Part of a small language model's weights.
Size: 14 layers, width 128, 4 heads of 32, vocabulary 4051.
Architecture: RMSNorm before each block, no biases in attention or MLP, tied embeddings.
Training: a variant of Adam for these matrices, 94M tokens, 5745 steps.
Each number is 128 + 24 x the weight over its row's rms, rounded and kept within 0 to 255. Layers, rows and columns count from 0. Numbers have three digits each. The size before them is the row's rms in percent of the matrix's.

# layer 6 attention value, 128x128, rms 0.0742, rows 95-127, columns 0-63
060:110120100150164159098136100119071133124117122107156101112135094115138115138162124127135163169127166116121102139104138129127114125130120094155148126120150100138150119151138142166118146079119102
055:113119125151130124145074142085130162134128140181154155119081144138105111144106167114140129160102075144113179132163097094176131131162140153142132112117099138138122118128108105095103119146094132
049:110125111119150132133114161115139138127157117113181084140128163105114169143145144131115137095089111102174151098142109123157169148147105127118127171145109128097108130128094151108130112102111153
052:146128090147106139126127159128106129085140102072093133117075110090084096115153140104145129137117131135153164177159133144172151110130086124123141142134123111123130130171149127115178134132141127
052:125095126096154118099121147139148137139116180145153097084135108115147122135107105150151116136172114156136090118146169094090080162132132140148145167098120139096124139125154146119133126106118157
065:164098153098182127085148150145090135085120159121071146162107104137129099143143120152141106183137140123119135187146155132119102112132146113114097140101110165116114097098151135137108121105159167
052:124138146109139184102074130113150116098118146121071150133129143094125142158102083140143170184127092128109108115128151147111080160116136173105128134131134146125126157162092123154074164140113089
050:134108115114158142134083134108113096125069158146086121155110124139151113131119115104132135167140134120095086150117165109114107124171144123120115141129132110092093079142165121094126126098123145
050:150141134121127109087121111115104134136143086182094111127197125142145146115115136095147175135112108175143098123133099141140126141148163158141109114122134107156129138138141096133137166162172136
060:144143121089143171097164142140147151121135115092090094136167093146138115093098140110108131120127169114138131145104148165155105137100156129132130130139120133115095170156153139135120140123166144
050:097123095117073153100153150177154137136148128130142091138115124148134141105110110150119105137121125112112141100099133138138141154118089088143132107087104126166116180136113136124103121102131129
052:119130123162084122137120095155103151134131145106107100148169162181093125119128094159123145138136126122117138154145104145144145124135121106128162122137119115167121175118140134065122089130108061
056:156088162127125152105156166133124129132135144159133120130098089111093146150151150134128151130175119141118141152108117103111102141158187174130150160111122120132133140085145154181116101083163166
063:171100165122154091131121141133094103084091139107115151091053120109132151146090095137109101148134113127128106186140125094116097140122154165126108158127098103137150128104115126149109104147140142
059:159096118111170103138141146105104127109099160147090117106090090111139128168111117118150112164123115142150119194150174113096085156156131124127082123105108123098143088144119106142148132096109150
056:138141122155105111110106124139153133183167107135207114139118159162110137136125117176126100107126123099151134082133095105132125129114090084145152106140132133158164107114115146105121118126145120
065:123148152129133120112151135178119117108143126178108108131107146087152118133122112104125148104108126116156112107124105116097123126128157142132126157112109149121140119084078093171094123147112109
053:172161104116129099135152177181154130115118148095136081086128136123120135144101111175107100120130122113104151122132153115092117173082143148156149105131116090127106140126155112148159129126104155
050:074143100115098173179159122110125134154123145149119140147113095138125146151150095081122143112105158100146140100088097148157155139125140078139152107128109109167177103129106111100115137125133082
053:080151158103163120139106091053132160072122113097101130118100106125116089115116128114131101181119139136109150110126109149132133135115127123091149096147137090138091136147127128082104087113141130
054:149108147128162136143121127177081131144109098101109098131128102167156124115140152178133161082121146152117130129134096156110160160114133141095150138135118125099093105112127127140116159117152116
052:088131117110120115128130109082147154150132103114064122135142148095101082125140101081093094139166133147156164141134113118158109125126126088138102121139147076159126103110147130094154098109088131
053:100107150125131132094182110133110123177146178081147110090095127182170151137126096118134129157120118092118094150146172128143137114102116156115122168142093126097133131159121089130114161123111144
064:134116138099179129089111083078103128122082104141090157159165133153175138089144149118118132157137163163124110161142134114117100131162131146144095139123127142155157103136145137138115141129128157
052:157104130115146093098137145145089137125147135114107160137115166128144084100095139107119113164145142118093143154116165120096113105141173134138135113140135171114171103108134113148132156148119162
056:165091134098174113136132132107113131112109125149132152148093130122132112155122167137139133152158120168139142168101120120101116098166117154150112134090112118128107099161126145092129133137144136
054:152173135165117112160128146115173149141150132124204108095112126075170142116123132172115109130153106149118158114100115110132163134130108149106164139142124125129112118140090165107178129121138114
059:092146135159104114111123136106148133174124149183175141126108134121112143126119141144142132131084118120129153126112099124099122131122118158136160109141150173160164118146105137131137153145111124
056:174142164091133130108128118162106137050111166100094126148161119134140160116103129109163149156153156178086122119164184125085102108104134127111136155104121128131106149139148109141127142135122130
052:120148094110134124121142106128108097183142149111102114116100055105169120107111131140125131163154126111104151068132152113111153132087139135132171107121119093114072156154121146141118128137152151
057:128158091156153165122120155082177104136167143118143158112084110108139087124102147167098090106133101123153091114144147098145168105154095112089139110146135151092122122152138129108142113075137128
053:135103136187132120128106148131118125109156145178151119154158153157089144145139145137104130165115117116114146119135160136106115123115176128152136123135116126130108106094117132199116127088143163
060:132138110130154180162079132105185133091120148135110098128141103126097182103139186084125148185144117119127147102141126152144113123137161147147105108134129123145152150160133144142144154091132159
# layer 6 attention output (transposed), 128x128, rms 0.0802, rows 95-127, columns 0-63
053:103126139151125111119144081138126101119131100115080170104089164107131157085105164124112129148093053114126114112141119114126127128097153156113144123130144117096099139118118131076142154126170126
061:182161156103126100122139128154121106120114159144104132110149170109156125122084128094129108107077107173122159104133159127104126153110155103108139190177156150150135093113138125097142133122125122
048:085123147113113099138106134154132161129099134107081173103142135133083141112138149138132118141163140082087175092156139126106137108112109108140133104108143110092114109153150158178099157175127095
045:120089110092195136136132124135125126145140132076143113148146107167091139104153156118100110099163148096093129157161120109100134121087127120119155116116100094132128084118105153151148136110137167
048:151162137144125179123151143125114158144162125146154137159108129149168165121139162151173134183082150123109135141111097115143136120150167176140108133129145122146147139112103103090154119076151113
061:169143146149156142130152144128119117117149139126164084150117157108136148134149118113131151175055118122143090113109094125138109146111169177100160158175131132122116127113128105089109135128163141
047:176135146133122141146169108136122142164111156174159147141134134105182134146118131135152137091114116165170151138129140157139088135179155134085141122122068111155143153108121103114146110098135156
052:178156140174175141092164124120115090138157134152122093143118115089137124166153127126147133151072099136158128103140097126109070163130171167139118184147144125129144157100126107131140114142121141
042:117163117103132147133136154136127163171121118148168137128115120092160125155121069146144140133142129112124110158172125145146110142152140119067152166119097138142156149136134100108149122090086138
059:092092082097094154129100149114149172171139134112174148159123099128130138172131133110131124157204143083117101154112140144124129096164129140151110077098090103135165133142090115141115145105160100
060:080069111105098139140095120128143154142149095124130136155135146168127147122159134137134149120187158105132148140131150106141181113159101126165147081097122123108131138172119124156144094141106121
047:137126119125148134113138151125182158086121134136152156109101159155101114116134096085120111147172090120126143165113165110131152133101104094133139148144105135129126108124120107156149141080045149
049:111154150152143119162141165138088168147151131135126148116125133125154152125168137134132144171055116130106102112096136109125100124149142151082160107185130127099122116094091139102134103107169138
055:151151143172110139146150139107120118175143123111120074116151142116168137104131160144146130131049112116145105125118128130126078148157124160124162157152152104157104130063123136098135128121171173
060:172135132142125130156164116125129133131151143128164091130138139127160161131097116135146115156082122126130107116117121101086090129115164188125173143145126111155133118107156115090140134126167123
053:098118098116115148138102123107145102089116122080086115118150153146110132109119145133084133134183131141129140083104160150125148124139126099129071106110132103112138105155154146132115150142138145
057:113170162129114132148133102117101167116115132133131131131148109150140154096147131140137129157087129122146126138114114110127118167103149125139123128154157134119108176141111154115134167186139109
060:079126079131134151135108114144133144121123107123131149156131127151098138095168149100136126118178167102096106146144125099118161108135111131176134065101113099135131133129091105121100125133136138
043:127107088154127140124098137112109117126111114107110079123141105157114074159135083133079119136167111163128163110155131134143100102183120087130125133100098127118108118118118145145137133159132131
044:157152105123148107105120166156149138111130126108149125127094126111133149133082108072128125141168107158105142107106162147120121097114135112143132196133107147118108115107110105148153075129077123
054:100132107113130131124122092144148132168143127122160148125117073127077122125152119118146119130215126087106086123113095120092123103142101133190104103137097136129136170179135127120100128116128112
044:161128136122144145096131169143162101099113116125159100098106101172159124127068095112136116102136148101103156122134147148114124118124143119107145168126091131107139120103133135120152095158094118
051:068174127118161133137101131131144149139101150099163132149136127120138161125116171084137133156198138094145139100110080111114113131109123127175166098119156093133138118091108123126141110148158143
067:174158153139118107121139164098121086144126142123141093129111143083126107160100111110121136157054116146147096112136108148159084164112146139104142181138135154141124142100149105122136117129128152
057:166176137148118123137181144104111129092130141170121113091111136110139126146120094128150132119057094154167106125129113154113119169138174141091123181178120159147093127110153116112153147127148132
060:158157162115129117133145144121125095115163129121113090132111132086139146132086096131157136123040117144153137110143103157123103153126176120074125190178156149118116141085165113119159111125140163
054:065101091112124139110083135143101130123140136117092129122162144132080154104138181140107121164174124117071103142131151113124146095128106139151104121121102110131136126148153162139099099126113129
052:120144163117088107142112125158082105098112154130093099110178186127140124110143150131150156099087114145152147111124130126161112127111142106102143117135166141123152105118156141121120126130145103
051:148105106109135124131160124111107179154155100125180136142058113120155151132126113121141152147112156118117104169124135131116122135122128113125121145132088138160141143143114097115125118083087092
045:098099107091153141113098131143107131138103118117140128128119084096087155118148129114095098156182122146127113115137146105110126085191124118147116159131128122113162100141100147109143134116115130
051:106117140113159096115110134167105080094118117074120075120155138157107159146127165114131137122116141146080148150119127130106139094141121147130149128131134128125115090142159119153137095156146131
047:146155154146153108107114147095110143109130154147079137155106164068102095139158141113128115159072105148123113135103143120139077143145151070108136134140124142102108140160120147134098145134144144
049:115090099108131161103121120121122107157118144138109149158108130080158093157159122129135145141122115136129143159159142150124084166163121118118119125144095098114131107122128107161080095137209142
# layer 6 attention query, 128x128, rms 0.0611, rows 96-127, columns 0-63
086:138121154154131139103147139152144114117107144134108080111130120125128140168139106124158131084155090102183083117137149118150148146094180122085157093136161122127100161150147123152152157113099120
081:141134150138106135132136165148123129064105141144094102144111099149117138135150111104139135111165103099151103130153138134149140142106169122114134121087121099134107141119094152143134146129114102
082:139149142124135144152139097163100164093120117141117116099087122138103111069156059147128155125118082130171105113117134149125166122136123108087108133094142128153113123111138174126114129113095142
080:094135081124118128114104119128122121151116114105169121133165149100133136145124152136128130092125165133106134110144113099119104119117122156169164147143119132097121121158129085148156105150173132
067:093165147165178118086132153118152097155131139148137143112113127117102121172116148137107112148109144141126122156121097123154093163159142112117134110168120130139118109076136092118131107160148126
078:099135135131134132169130119096150100138127134105148096115159177110145146162154166148103177105131146161131125139137096106085097123117137174112158139134133134088096113154140119129144128095148147
066:168082095127080126148098093146159156118145145096133119134160135140120124173192117146102140118132151120112150079133120117125078110108134150071132163149088103126113136166104098097107139120119139
066:084144092139191143065130167126169124106109157131133106130115140113098100087118143122124138150130079133150166130129146126149124146114139091133156129128094104149095097123140130112120158140080137
081:125101074125124118135110137138105143157149142125101108116151142128142104175189115111135142101149145123114103107155093099100095106117126134085141185120091131072156130170103072150140112126161135
076:124168129121126120137123159133131113118139151120144141118109117146114121118106133123154061144139125091178147189114134130149114139118121135132126124159154145174110129095158167116149084115153122
061:128116107134083157159163133150147132116168098127063143130159148124133100158194134112105108089133136132121119095141141156099135103125098147119117142105125096136155111162101156121110170128138093
088:119089117100124148125141115131111110121127117152081128117136151099107145146147105168108141131104137125128127127129125099139097132140109123132110161134147139151108166166164126194138134102150113
082:106106105114095109138085136114138120129141132097128135121120148175081140097159122139136138106191153123103122079112145120121155096098070105155102097122151091121147133156079101117091145127155109
085:094112145110126149173108160134099104146135138126141125119129125136117115121136134151139196139138115131131059163127121108104131114128150149131114160083109135136168126122150100120111143165142181
071:080141110126115173116132156105167122112139113138136083138111147065116141142109149132123170117115078107151112148106136131133097141152162133134150146158133152126141144061127112143084133173132172
086:149100099128138160136106125159096091090113141075117115106150138179091140135127201158124085123118138102149162115121138115139123146123098117116114143159084078110116101160134161154124148136132123
079:127139145153093163117132186141149106067115160101105114184135100162114110150155121129166137113158132117130111118112187136115155165113135134109120104114120110138128145113119139126127160097120096
070:123164110122106109138133148091180086082167162148174155174120116136143131131128157139129175128105132144085143089110152130107165135071085158118140177136126104139104146159078123083083148124117097
075:106123146091104124118116151152096118113143122135128126132150099169112118102137119119143140094175129114110102143127152128164137148109142150118155118099148092114142143118107166107154123084155096
065:123155137130164129106142126104138139168133078130140148119144147109118139147108181096117129128117114143127145143109091095146121173180155126164140133156176161140111092106128069146146148158121161
077:151141148120126150147145125128137159087123148156102155143097128145127108089097123114163107129144109101159128117107167153174150109124106093146104129120148138156119136089148138131126154128101126
075:159131150114143096114169135132158083102113138134102121119087124092132102130105122149131114157099125139142166158141139101121132137155184123161142136151161142117099123098166134119123154142121160
075:163121087129129121134137127120171143149115136101112098116123143082122108156159116138130091140080121123144168160163095104111111133126153151101135142159099107069103139136143086134107110127162169
087:114161120102108136129135098117117114115123126154125163144126126149138135096105105143141124154138119135163105129091150139138134158143146110174135097093186150181159159111108195112130144159142088
065:091158128131112182103141094125100077148134155140121128148190150142130106117129144138106133163152108139173134110067118115119125110130144114181139140124118105193132144102112168123087138136120103
068:132094130110094145164092099135095135143180136113151100174147124134146089142169167126136119081136180119116114074143088120145113072109120127103144163109097115115128135125081092095095116095152107
131:103111091108141111124129132125146142177115109123167120100141138090149129152143132137096146105124116145149128140160124111077099120128144164143120170153070141099147130126161065120116122134149162
075:119102077111147120110081162168158080134160142105113134150123153112092152126132149144127126157176158134146125152064137135119138146138123146189117161119118096135172109148112101145073176158137110
071:142117138130153088124166136092123144109176104120150113128140162137091161130140138138158093114123157133164171096102144129133165170134103135119119123121138076136130156169099161125082109143124100
067:124123162094141146098133123098102119126120120192161107151159141089145128102111132118094165131089103123134134125110093125140106133109164135158134172118112170099113124128173107141104123189127184
087:124150134113109132107145091149107161113128117165119110141146081158138116143119117113132172098122145110116113108167099136141138079110108117077130128118130145130082150148109158131134107082120122
085:176182182164137108099140138130136142107135130150169124114119116077155104148115131119123126122081111143161141128141098129170123156146172124140157145128159159140112113068166115132144130138107121
# layer 6 attention key, 128x128, rms 0.0588, rows 96-127, columns 0-63
067:152102164083130129110146135124092096134083174132125150126130121138126130122096100121108098128146144164081138139129100128081123118123136148121132157123164104133112090120160110136110115144119143
072:141152166163139159120130150123110123111144159140098115100112122109134119135079132105167107124108112127122095172148153084108112160147161159130106108149143174168125124093165130113129157111129136
079:176108151133105119144137128117052089117096150122082135122105141122126133145135117144163144117155108114165115155098160130126110158143162122140089151132128124143136148156185120103131155131148103
075:078115086117147111103141165132153134092131092152162127155150151121150134135138162135109167136093175140098162126162095109140162093129107130116160142110136108130136132111128142119147103131164155
066:139112122127136112129119113150146174106146124073121138099136144117157128123131104096131153102150125092104092123101136150107118144137136137084123115129131161128156121146077102105106141107146125
072:100148118140151091148124106139165178145166145128144119152163127142162097164135132113129153144087116169110116113125080137067135133133115167138162126144086150060139111124076092110132099118164146
087:090102112127125085095105129102177151140152135117152106154144117093128114140155118155101185151136135130094140095155136165091139076123104143122151179140114185130112134142105109108121117140133128
091:157112154139133132097133189153124059135105118110091086105086109130121175160094132124131124127150141117146135128118194070132101164110140112127152099122126103184132139137155124151140120108126119
069:120122102120142122132145128088127117143159135126160164135102148104139136132147122118101144139119122135123126154163125134108098099139095148129119156154098158121149155110120134129093110141145170
064:102150084093168122129140118137077110153174096113118126153143166154140111099135123098141099097148135144161115163135093107158098075151110165068100157129127138118162122158151100124123115098124115
136:125081078098118123137109106130137153148132125119145134118156115084124124135162148122099167123116118155105139127144089147101088108144119136148138171149100127061119148135112087132090101140174165
082:134100118122135109120130126127125178102138146073116125104109154106129119111146117142147111140121165117150067154152126120094116122108143155151092137160135163081131120133109099092170069134133142
084:155148185127130135114139103093112126116099119177135163123134146125126122121113114077134120148097143122133144150107168107161086166146178115146128154140159114166148148106121096138103146150165115
072:097145172122127164172127155168120100145102166088127130126075165128107130167120150148133163134119154101149109136103100151113110162131136118129122153124138138175132143116120128111127118163129121
074:132151124117144110134153170124091122147118126129121097132098090115098125137110117144125108124134140170134143126114149110101131142119120059151108130135168109155116080088183131133126104143156108
083:162121134129142164114094126135145101094102141139080117106149098135112145156118155109135135151140149155139169162134138153158125123141135142102131142111028118082102111135123143154096171116101145
088:121126161131134113124157168120096128090135182146151099095088103097113099133120107114169146159110101123116088157141114084125137171122154188100107115127147151143143138107123098130135158107106141
077:125126160104124115138148135128098145094120099099140138096114113079126100114111088132117118105149142085139116138123143118170116128123124108156144121094141114128152146091099142089096169120129121
080:129168173149119128123159173138123107134133103115109137105071137081130108108084113109164140116132119150157128125100165106111113142149131108151118122147156147151121109117107148118082162173113150
073:114102066143126150124111141137143182115144121112110110156129127167169131107176133111118160162147134127131125149127083169121122087120116148134158127148155141095109118140110112100114088121141125
082:197131151135100106169103163155084098126086118135103143125088106132127140126117119121145073112146110129170137125112189105146147144122158124116083102140093133172106113108136124148152179137116088
084:187122130134121110174101166139164095136146130134110087115138074150111127153169131166164101133135122100133144096082180127116088121106143147128113106156116170117104124160114159131135139110130136
080:155126108110137086136105155132127128110136149145133123145099160110134139157170115150107123150098103165142087099115106140079088096126125184137151143120081149097100158113097116101104111136168145
075:117171154126153175140135100105085109131116119111143129142145121207133152085125099119114122115116121098146116143100101133144169142107171109136090087115165098183135137111176131131169141110101092
098:140122170110135128164137133099104077125094117121095107108137087161140161133115135109138127132147117119152090145103127109133109160136114087145105118115172113218101152079154122159116158156151116
091:110130116119103109105094136154160142136151128120150127137134130106137129129141148126122152143130133145136107091147105137088094112123099137140138152141103182101118157090094131151077099132177171
062:130141164112164106164142138150160109179135146159129175095080111127109125141149133124098148133099092104155155152095152107105083168133102100149098127157127152159122159139091143182126116112162137
090:140112144131121159134141121131132080117075125125099108130132120136134163136076133066167154134167149141123116134101151107161138162145180113114149108140139090165127140137151098144117185102117115
072:204098134104122098120138101138098143103091124124144117128150129106139159162122117106135106112146130162107136119123167113131146164127139137116105137148047075103136149139078118106144120159140131
071:162112166161123144181120157110114137107093105106128128150099122161123117124122101165136088154114136129122110126146111167162135121150153112128136061115132107122133130097174176117127135121091116
093:166145124140123118148156130150137178110121100125171127134138095128098097160143148165155150098100095113139116150154144106136128109104103123136154130093141168132114147143146171137116091097152137
085:137135097117127113105086112137121132182140114122126105175158114151096107103156112162131112103145159125101137104150142151156111134127100123103127131131134146136120108115090186112159105114131111
# layer 6 MLP gate, 320x128, rms 0.0682, rows 0-27, columns 0-63
096:166163150140153141144101131129138105128092093153126142112161116133142111108155088153100115137137152135136156134136076126144089127195112113117113174150109150092155135110120128098114118100109104
105:133109162133146120113128151156151148144146116111141124140162101067090153094148107114149165097131152125154128125145120100098127105106104131137141123177087156166119158160154119154132138135120145
101:110119118123161072085128175095162110153121164115093117159122148100134150159115144128157133145133114113108120133132109082084107178110120118100118121136182152125126150114119158139157112080139126
096:136119120116146112127140140132089120153084085104144117134129130099156119120156102143110124118087115099133038102141130115116093151114140132122104149125141128138137116126125150160158153110146156
098:170154129133088096090120131153137135119152113135079084134118104170102134126166087115109095186081128086137123132147114116093078135144150158142156119118136151136127131079132104097149133134139173
106:148097084138172127097113146138184128106179114122065099108087107061100088119130132153136160115112104143141120129156118098138114118173127080149135132094107139107127141180153097095113108154149131
094:101168099115137091153138151109121137134163076115110110113119127091128114158152152089150148098137150108087172116125105162131163108131120137107126136131073145180130145101138126135134103089142139
098:129115141108133104116104151147117148091046114166098098137123108126154129171143129143111141133143108113097148151155147107133126161118134119156099126113117099116148124137173136147152114171192160
098:158110138204150093119167156115132140089124101091081081093112122080119134155147115128106159130126121151156134107110135138127167144196143121114140135129128156128156134115123163074146126135162133
104:129119109104139149149140143147145123121154131139098142113129077130093154159158101145132166121117129116125125118118103139169150086160130166175121126144078135132125143120117103119141131140139125
097:146124135152142123128157152158116088130067076130125103105148153161106102157153108096131125152134134144142126070142152137090097125133128116124126138093123105110126112129138076119079139120154145
107:132159147126116115094111139143100196128138147154145121122149107118122105116152113155130084134094068102171144138174111120131122116124112127119118126146157120085120090162135141122126088098167162
097:128108102146154129146110159148162154130123125090115169135071085133137116155156088118116120138155126092121098129139141171129133103162161106117103127076133136087169113130135107142131111115087161
101:155119102129121152108124106112095119082117106101137125125138158122157154133121150137140106147139143162110131098130115139114108142114160150136101159095111124108133124138115067168111097125182107
096:148143119116154060158109175129159143123139103098139119139071134102114139140122130072147123097130111139090152094141175128121120157124114166127179170157120099124123150100116124125113092161147120
094:071100150121139126120144095170132143121092152127127138117151081167134130126166109114112148130076092139141132126113094114148089142127148151142112127140123119059156107109123120132169138136127143
104:184115155131152127127162092108149121160122155143079110116123124112138115095150111115105145137134133132149125098118147118108098115141121132134144140157090127074088160146135108126054119140150164
097:093132135121103133155095144095103083152120106114101095100129076106135103118124118147119120185161137148152146098131150116113111109141159143132118144080113087150175149105119110113127142158164124
103:145115119141140098207115092081121150146129138147130137152125124111112167144152172108154110112167148095092121101094135157156157129117089112124135139132191103125143136124139121148131135139162107
095:103103072126073092208100110108138107153100114158074116188104109124124115093145125142130142152108141135161126119139089135112108108158165121126098145128116131123167150169113104145144137122130127
101:143118163148100107137098119124146113087145092146116143061143137104154131130156166106073133174107100188138104119135157118112109116130162148160130159160127109078135135126083098123110124161114138
117:142120136103140109116115118104139109171106138062129103183105104087146158144141138163111115133164137144098106134127140149119140127139099115122169149135089155099132126137107136163093100111148104
104:176103139115141125094156127144142122152171142151136127152113111170137156104162071116123142131096117095135131123122072160107148131126109123119157156157126090146130130108117117146123136079166151
101:115079108145119143117137116080128135118135099089084120175115090143116125138140105135131147161136143164158137103144093162172094109180126122136137141146152134113174169142124125129128126155108128
096:140117106115148173122117114119121115134106142128191090137063127110154132116140141132151136130083096164179104117156120149130144100125155185138139135125120153143119157109131109128111118116150133
100:118183096108133164129155157084144107083127096143130135094130119125154124102160113165107137140106137143122103143140115118113149162165162116154141166132101121120151126096120112158071096118138136
103:119097112129126150138133123097130109120104130111139126121151142087165138131098148064082111142114122145157103148109082150122137153142114137125146139125140113142159134158057098164093135122123149
100:172152068125122094205110119120128149119144139109128141119108158090134173163124139159133138090167138145099119131107141137149127127086116126138141123117150139088103147092122088104166113152179095
# layer 6 MLP up, 320x128, rms 0.0667, rows 0-27, columns 0-63
096:130150140078125106156105147117074136099151091140126156140127174159154148113130151127132146122143148105157128130151108132091133129138146152141188142114173119178127150098158134142122095129147141
106:155100139135101150106138140110139137140106127122155111144092127138153124167146097108138117128124104151119134112111122102099123153131094145133167150098104149116111086125112125157140149136123154
094:103118137177151118176096105159121127087126107116121096106155082147106129118131097138113066138142123143137096144165148144155131122155114103153103141139134086116140166158140154117158090105093157
095:128144135098137106111124185186148113132154109103116130073130132148113140091110117103121128134133093080066160144125169067146145157121139148146100148106132116120124153098118090153113128131125171
093:146103133131139135116158118182132157092080129086136128113092142129155130115071136071123154119120128141143158125171127132149157113114150119114108107108137116163104145131129161129148104126146123
107:092168123143140156123111131117195107167129123150078122110111146100145152137139153153113151131093104107126163132138127143154172075137138134101136098103166109133147109112128129117100178136150113
100:113086107160177114121136163133138102095087191125115143121118124139102146150114136149088127148108140147137145146138137129115124133133123106130108120142143108047138086126126108154063121170126128
098:091083131102146124137116157136136128151111144140089112142162108136128138119121083105141158123110099175117117114125138135121123121162095149141107136105140150103166096154184145138149130119172162
095:151107136104113101149102119154125196120149094158187121105176135137144123102120153134118143137108143138134109155155162121151153121123103147108085161175133160127110141118097168143126106102142102
106:117111106144131161166131132115146128150149133124130103145145143092116113132111117129171113119140119145152188104155126112167134161192116115107135146119097115131127151191151148161146105122110129
094:121128085123112120133126137155152138158160110119101110132109072150187121125109077136143108097129125110110121151157087146118162122134138149117141134173109132129146105129075145163142152133116144
100:122134135154161157108111135177170129094116130092147127100139129132106149106153090154129116126110117107126112118088102157115159137121148113140113111100188111177122139165115139089154110137122104
094:136123100146112165115169112147157137093180139123130131142142150087151127116142130126112163156098120143122108122144097139139060167137138145127170111151145166141150108115176145134148143135110133
102:136157125148088167172101130129163147115125167097144122137155144112148134123112162147125109190117171102152133135115135147126116088111148189153114121127112098155138086095126127111081158119124079
101:148163099094148135140146156127113134197077087104099125113131184119128105106097149126125139154131101105141116143116115142162112164166118132133105133155144192088138107087126131157114112134129151
096:150135152115118111157134154184135081124144106127139122164152123148096152116122129119139083105117145133112112118131181113126135114121135099135156128101101107143122131120100129117122173130102138
108:146173083132125139172094150153174136091128112153099194143127100120157145128099159126126105168117116098114162150137113109133139132143147143149128129174099114139113085147109128132154135153105124
105:158084113091113121091101111102108136142070120103128115108104132121128127117113106096177120094149139192141110114108156141134137154150170105109067106107122114137106104183142102106129155130115136
105:118106092157124124109142133127130151131072160104162108107088151130140152114120094085168113109154106123163088122128111131086128118112131138124090127145108123117124120115160126129092162161142148
097:092125138135104112136147158105144097128156116133120152091121127177106122129142085111163137144105118137138096177145103127139124121129131127138146124122159158121122180115117093161177152176150126
099:177099116151164073106128117121095126138132116135142119143149059099100140132096149129154108141114122153169187146143135159137137141115172114140116151130091132125098100107130159169138084085111139
110:098132139134151130124138122116094163145123138124104141133086159119110144068153132128114145127113133127095092106161147137118116135131109113098166147132165161124128119109149144117129113086141139
102:134119132109162172147142104152129131134124100115145140174133152176154119155111164105109150118072140171158124120142140095116152143141121161111132116117110133116158104150092140130097129121139112
100:120111150097146101116132115135173126127125090192116110158106134089129114122116178088148097153107104159164121137077115094115148119168113160137094141145106134117121071127148109098107164114136110
098:172130075150109107121173130111113144102101145144102149138109136102114097101111113097091164129122168139121094109125118069159134132112131081125145086126151099139154102121107103101122148149141104
096:084111138110111193126132144093132121146128167139153120138143082116107164148117081103104114120129098096142110098096118141126133124138135123118114074118091195114102130146116132170112097125189151
098:120125129181126114137143129168113099123118149111045092130140097151106108124154105138145143131112072103127148116126154084096122082121166106127101144098098091138084114140158107099130094129160126
102:127102152123117097170098112129154149124137087125159154091069149136093117131131167141126127111178109131138109147125153132128128165086084121145107110086138097097165168120115097119134149176136096
# layer 6 MLP down (transposed), 320x128, rms 0.0518, rows 0-27, columns 0-63
093:147108122145137091112142142147126131092120134162121110150092113079176152167163100138140126120125135137133149081090120119148125134103126138135135129118129110127138127106133104116138096172143135
101:111097148131184136072160131131161135104154125112125100096127110161114160115140092152167097120167162140138133152139128121151140131143118163115109142081120099131143134119142117118096126114135094
095:148148173115077111096134169106107092126137143150117121152119158089126139177117167090104153129153139135126165154127119130140182133106149123130126162106108152134132131105110121121123163137123121
099:150135151133132162146157142099069117179114094146127108126120158121155136113093154143139160169118128118151114089178156102159133144131117125152144165128132127138146149126109147109128134112083105
095:106115102139148110133088145115119141129130148123121153115176122099132168157153161153164167127145108107154110145114115134139134146131110185121145135109152123132156100116155148102125158121151075
106:143109122129147124199105135158168118106139120119099137121119127105102111110134120143121140165155156185158094138146124144148130133176105091144115152157130174123140116140089148118090156137148106
096:141130126118124138122130128101105164168156129134127154139158145087097060151188148107091163094143161168112155105122118168100134121115113147131149120127136116120145149093134117127147071136169145
098:126147135174115119075085138138170125115161140130133119094124100147154126142117127146127148124129162087135150134134100142106168093108166155142123109133149124162148091132134142105144128112066147
095:129107142115133106124140113123130117143155136106152103169070103110079110095156144153127118106106113151113121126157105107078171157104124107116151090115119142131120088129118147136088150098113141
102:102136138128097130112156122130089138150107139131150130085149165101134128135139104126133058089082112171154102132124130143109107119146107174121119143108132112112143117136066148134108116097172116
098:134125066146139153127109135100095091094137153119130103140101126135145136114103137155083124110142140100108116126140138087166109133135153136144173151124117100084130105136104102095099149132166131
100:122129128127118104171154165151122179117115155143133122180148158140105125159157107116124098157089122159123135157184105149096137095101136104117121128137123089124144132115106098153119155125142145
095:099142145132135081138125150096126153150131114150123137127142112117166123178129156196115080158123134108149151154162106134111169100145109129118135085122085114150133108181136123139125132117162154
103:148144142098142151155121165102100131143150153092144177071161146101104131152133121137134130090059175120122098111140158145129136116106148112075112107134151102169155118117139116114138100128122118
097:092114112114138163101180176108116137135080121102149127107128174153122141132082095136120105129133129125161126139104120134132169135091140134152114140148102128116149115143130140155142146114045132
100:137130144164140079093141136109111148104105128135121150143158102098114143127155137151145162085104134148184132157146126146131119110111136189147154112126155148147124099113155092101116121113106118
107:140176155125142083116101111163141124087119119151178129134140142155104137157143125153067143099134153136103107113106145149149117160149162129140173115106141126115126110130169109121061147105193096
101:133165117170118157111162109172162120161175103161124146143136132138186106086113122087138176098103110151106115125129178156121144110148137157138112122126127117110147130160136143106143068114104116
102:160112121096151121136124110149095124110141153134128145096121178158165037137140126132080134113131133156066123110121121074139153165109119124128132093128157149153094126098129147101150149116140113
098:113112137100101163127122121125136142109105097133120130079153111090144164118085128100115181139100124124103081110160156110119130137105116112116126151108136131114164073167138156138150090094109138
102:168147103122142146126122140149147108148115115109137107111109116086105117120155124172073159150143092151111097097161094108117115101107128174149167142112146123166117133138145110069180122130083107
104:099159173134116116121163142119117133135137179113075117110112126161133152094094114107184102133163105120141094165154117130168098137125096136138110134140114134131147142121131100138146152133094154
106:131076137118128149135138117128106133151152144122109106119140097165098087142110144121159145100142178193125153083119113115154120139149142108127129164129096106155112138108137090136172126135120141
099:146125090146144152120147121154121103137132136101141125141118103165127131167158099085116127116114118139118099048099121121132104168108136153168128161087116167106145188140134105154115086145151105
096:176140146094111132104102112114155105183136147093162104187192155129096136124137135109103140111097120127153127126114177117115139105115147192107134125082116125122108173148112103142117124157133094
099:117121089128111133140070134170140135131133114196154143131130132120068136104156116147167127164099140142138169095149133133141121115107180129151093156130150112158081087123111111124096116114148117
096:100127141118135119124152113117144142154116160118154102131131168096150141150154122127091107130133150170125137123154125158099110139148095163164136122132145133099160173092124106112102102151140137
101:146145117154148129124180089119139121113133165142110116111089154134137119096166156141098102128113157105122092179150119153118175149136147119137117093127144118113136141099166155074100140127121136